config = dict(
    num_key_value_heads=1,
    head_dim=64,
    rope_theta=10000.0,
    rope_fraction=1.0,
    attn_scale=0.125,
    init='trunc',
    init_std_qkv=0.0422,
    init_std_down=0.0,
    beta1=0.95,
    decay_shape='sqrt',
    final_lr_fraction=0.02,
    max_steps=3061,
)
Each number is 128 + 32 x the weight over its row's rms, rounded and kept within 0 to 255. Layers, rows and columns count from 0. The size above them is the row's rms in percent of the matrix's.

# layer 6 MLP up, 768x192, rms 0.19, rows 681-683, columns 0-191
size [ 89 103 101]
[[160 185 112 133 198 173 149 164 176 111 151 208 132 106  69 135 135 137 113  95 122 166 154  96 132  87  86 102 141 118 138  92 139  99 120  64 163  76 106 178 146 139  84 112 132 113 157 121 129  79 135 117 141 132 135 112  27 104 166 166 183 127  77  82 116 120 123 146 152 151  77 191 169  50 139 114 101 163 108 140  90 130 163 125 102 116  88 103  76  89 114 120 120 164  73 180 167  78 148 158 103 131  92 119 127 146 115 130 127 171 138  81 186  93  77 115  84 106 107 189  98  93 130 112 172 129 177 172 128 147 170 148 170 196 112  95 138 130 148 135 150 144 142 113 135  89  89 115 127 109  72  84 157 114 169 133 150 105 100 133 171 131 114 128 171 134  85 135 137 122 104 113 147 101 170  96 101 119 167 130 120 138 164 138 168  97 167 125  87  76 101 127]
 [127 119 131 118 121 129 104 166 171 122 156 176 149 141 168 133 131 120 166 103 154 115 159 130 154 148 150 106  97 128 136  95 158 139  98 150 138 110  82 156 115 120  83 108 191 191 138 127 135 143  98 113  99 141 131 130 186  72 158 111  74 122 178 117  79 168 177  90 188 167 154 128 107 173 144 142 156  81 116 130 170 119  70 130 119 126 174  82 194 145 137 102  90 117 147 156 123 144 167 118 125  67  53  94 123 124  94  45  93 182 186 114 149  98 146 144 157 134 135 108  56 143 153 123  85 131 187 115 153 208 128 124  97 159 127 190 135 112  83  82 120 169 141 174 127 134 112 161 199  99 113 139 114 170 163 197  63 151 105 143  71 133 144 132 163 168 120 133 116 140  87 159 154 151  75 139 165 110 126 121 111 138 107  90 137 101 141 114 100 176 177 130]
 [139 112 152 164 158 136  44  95 154 121  78  97  95  89 131 158 161  98 128 134 126 128 144 119 166 136 112  97 149 163 119 133  98  57 139 128 116  79  93 106 136 155 132 102 149  87 182 115 133  83 121  99  80 124 171 120  99 123  88 132 126 170 144  99 160 136  87 151  86 231  82 135 168 115 111 160 107  88 145  95 159  76 129 133  84 144 210 161 112 171 153  82 121 117  49 126 151 176 153 187 156  80 190 126  85 121 114 112 155 143  81 121 138 128 128 187  99  96  97 128 191 200 105 127 120 106 149 136  90  97 145 146 167  89 157  89 105 150 120 165 106 167 158 147 131 110  49 102 143 161  95  94 134 105  87 154 134 146 114 133 121 135 144  71 144 148 188 127 170 119 165 118 129  93 133 116 114 157  83 117 126 143 129 136 148 171 131 198 156 101 111  88]]
# layer 6 MLP down (transposed), 768x192, rms 0.176, rows 681-683, columns 0-191
size [ 94 105 101]
[[ 71 149 140 158 113 125 126  66 123 107 165 130 111  98 123 228 101 123 101  68 172 110  94 151 113  71 115 119 204 112  91 120 119  82  90 103  91 148 149 114 138 122 145 158 109 110 121 130 130 163 124 136  96 127 144 173 172 176  88 143 157 134 143 139 154 164 160 133 112 101 138 141 120  70  77 139 147  83 168 145 132 132 124  81  95 123 101 152 207 104 169 155 153 112 135 134 119 160  79 137 131 114 122 159  87 130 139 128 160 213 124 124 108 140 121  96 150 109  84 130 118  80 126 132 196 111 129 133 116 111 129 126 123 187 129 150 152 132 141 156  95 105 204 118 174 148 142 118 144 169 123 119 118  83 163 209 118  90 155 154 135  74 129 152 192 111 155 134 141 179 153 120 164 128  96 138 112 182  86 206 113 106 110 192 164 188 156 132 194  61 166 123]
 [ 89 155 130 142 130 134  96 112 147 179 116 119 110 112 157 133 146 166 131 118 162 140 142 147 163 123  99 112 122 121 103 137 117  80 117  69 109  80 110 188 168  41 138  87 119 177  95 104 115 177 106 149 152  88  84 150 152 128 121 131 107 162 142 194  52 109 159 103 124 186 135 153 112 161 137 168 114 169 102 118 156 180 139  99 131 165 194 109 154 161  97 152 123 132 178 125  92 122 160 154  96 117 125  95 144 163 109 114 137 188 111 164 114 129 124 147  72 123 134 130 133 159 169 162 177 158 172 120 146 218  97 152 172 121 127  69 104 135  84 102 165 135  91  96 140  87 170 180  92  99  47 158 112 171 108 105  97 111 125 122  77 144 141 131 187 136 144 129 106  96 167  99 148  69 119 157 157 123 123 175 146 139 113  78  97 162 215 150 135  62 155 140]
 [189 169 126 149 176 125 132 151  94 174 100  78 172 169 140  78 143 117 112 163 121  93  87 101 117 122 158 160  94 118 129 132 114 216 175  56  81 152 133  95 109 116 129 138  98  86 141 142 121 121 133 128 150  93 123 145 113 164 105  54 182  85 142 158 188 106 196 165  97 164 143  94  91  79  95 124 106 159 132 146  65 141  99 141 137 113 122 170 114 102 175 123 144 108 149 115 134 145 144  99  83 182  44  61 188 102  63 103 167 159 167 134  89 126 111 156  97 104 137 169 125 121 133 168 144 124 205  98 139 134 113 171 111 151 129 148 138  99  97  87 146 177 158 147 120 153  63 102 145 157 127 102 178 130 167 148  89  97 109 100 106 117 146 146 136 143 202 186  99 102 180 148 142 124 162 103 100 152 118 100 112 149 101 107 145 127 129 112 103 129 134 164]]
# layer 6 MLP gate, 768x192, rms 0.182, rows 682-683, columns 0-191
size [101  97]
[[156 167 165 165 124 189  89 141  82  77  77 160 136 103 136 125 142  49 104  99  82 144 130 150 152 170 163 121 125 186 190 175 146 118 131 133 106 122 116 132 160 198 182 175 140 177 164 110 159  44 125 123  79 121 126  97  89  99  88 149 150 123 142 138 103  88 136 162 112 148 151 126 152 118 113  99 156 104 105 169  96 122 126 126 142  65  66 150 143 143 158 180 157 115  83 148 113 165 134  74  96  93 136  90 110  92 131 120 111 161 161 163 114 120 175 149 136 109 139 146 104 109 102 192 163 115 121 110 100  90  60 156  78 134 157 157 121 149  73 182 111  74 185 118 107 157 173 154 102 133 149 102 120 120 133 129  90 150 108 105  91 131 125 110 138 155 108 125 157 218 144 114 176 140 117 127 146 120 121 139 115 108 198 159 113 159 100 113 186  54  87 109]
 [ 94 192 101 134  78 100 174 128  77 147 101 193 141 134 128 129 159 130 149 129 138 105 130 149 176 143  86 132 112  67 117 158 121  82 171 134 113 146 122 130 108 124 128 155 189 150  98 119 156 217 136 109  65 144 116  71  89 118 194 132 110 148 117 150  87 134 112 111 110 128 135 125 113 129 143 121 127 186 150 105 124 161 133 110 149 128 124 129 194 121 100 105 131  69 147 151 156 101 130  88 100 124 160 165  77 124 134 146  92 172 123 148 135 159 153 135 141 104  97 139 102 132 150 149 164 100 126 113 158  93 117  90  61 120 133 131  77  98 204 123 144  90  80  94  66 158 213  76 121 103 147 145 145 127 168 112  86 155 154 112  97 101 155 168 133 183  59 109  95 109 178 143 161 168  94 170 111  61  89 106 165 177 138  88  74 118  91 173 142 166  74 155]]